config.yaml
num_hidden_layers: 12
hidden_size: 128
hidden_act: "swiglu"
rope_theta: 10000.0
init_std_qkv: 0.101
final_lr_fraction: 0.05
train_tokens: 139600000
dataset: "wikipedia_en"
Each number is 128 + 32 x the weight over its row's rms, rounded and kept within 0 to 255. Layers, rows and columns count from 0. Numbers have three digits each. The size before them is the row's rms in percent of the matrix's.

# down: layer 2 MLP down (transposed), 512x128, rms 0.204, rows 498-511, columns 64-95
# gate: layer 2 MLP gate, 512x128, rms 0.248, rows 499-511, columns 64-95
# up: layer 2 MLP up, 512x128, rms 0.241, rows 499-511, columns 64-95
down498 102:102186127133125105176157099157153131071082078137098101129150163169113143061134091123096143095182
gate499 115:088144124121126088167168060151162097140162108138088122149104141139121086144159120112065163129146
up499 118:079123152164166084112120137151145141161108084124130116055139174107155112144137138104143124156130
down499 113:122084140097107046152118080190129142119159087154154112046145132120100131113091150173121095185123
gate500 119:116190150119123131216099160141178108109160171114119109094112113118132103085093099146154123121110
up500 110:134121140108098218091087123129092126135069082123088104188117189139126139219133121084094128074139
down500 116:089146192117076154127101139126106170149153085106155089130114088172107169164128181203164149116158
gate501 090:104180088144132090147149059168114186079102106095129144150110205129115116138202172117176061190176
up501 096:131143134095080177120164184114116117179131143158140116089147065118091093108079090115153158132103
down501 093:169140082052142150094168097150087111125105150160099131132127136067137113163157130096083034176161
gate502 134:076139085129099148099159054152125161120075167167130155146108134131155145201139069130136075085134
up502 130:072164136138072147155124129085119140125109139160074153147121122107156156123160093124108125094113
down502 107:155182130132048169098154116126169106127106122129078134160109103120106134187218119144100087060160
gate503 088:171041071179136096201167142106027101094118172100106126135139129145122165082119098090158152122117
up503 095:050160170138097191086131145157187138152137127164156107122081126128114094153165144115085150171123
down503 093:161120165123100132126132125106110069094188173129150127159151186136134152154157199081093175156078
gate504 093:138159158125115122068134224147130061162132114126128148179103174120161149114070080083132114132156
up504 091:167134130136112107159156155228091068106107104142154136207131171134133128140085133141153131100176
down504 098:063112099146183151159098159126156119040146092138160116143149128169169017149111187182119144143090
gate505 096:184121122105166096185206080144130117122161095176075072104152141129108075108177138121111086092136
up505 092:117122095115157115138114120132134109161102094110176114096108126082054139096189118154153121130138
down505 094:044182091118133181143129089118106151147093154124102152107128153083133107129124137152117118074142
gate506 091:119176090158094124145110069095083134099118117136090108168163193153193182133097117107154140137239
up506 089:142129097129163168152098073076114159081114121081174108154207141099175207120122173114162128153187
down506 089:150183085139198162150084161161111094172124094116111117132121098144128127075116107110143164116117
gate507 110:117120150115102145117172122160187130082136112085106158134106116043161197137128099120172167105127
up507 105:135116124096105152142203123148178145071129131118119127150142132038145171157143105120163134127071
down507 098:227131108116065129176085124098150141116097138161159083121083106148131156153202159134089110185136
gate508 082:090057127118136089128117117084123147206104112097109130123091087198141172100086097102174132141102
up508 086:115090150062125111164153129131125200184102121118047163119145118123174106121151169117064085155100
down508 084:135127140171147126105098145171208138136102096154111145106113130130127132114159172160113107095150
gate509 096:093117159104128074129086138142079097106129121070137122161170142109138150088135133147138115123148
up509 096:155169155104096138128136119093207188099131135136109177105103125179080078127148166101119149133099
down509 088:141119093121183143102123151083127112143112120148094144112085151231090119109115080088011097140135
gate510 110:074171139129139102103181129070128081077112114127125114185139104111101164095167164135174073126137
up510 111:108181179062158149136115136102145092115115152119087124140171108089088147130183150116162118116127
down510 110:076100106101107108109147143143139119047124135079112140147099084023117081133112165125162178104188
gate511 078:143108133162115154077140166147093116130104135113180186125148195114108129151144165181182115155146
up511 080:091136129172090136154096112075107172112143165103146124132120087122161162110129133101117087048144
down511 086:082158147100110154126085092115147137136133155103179111163143090151136151156161039160127163119152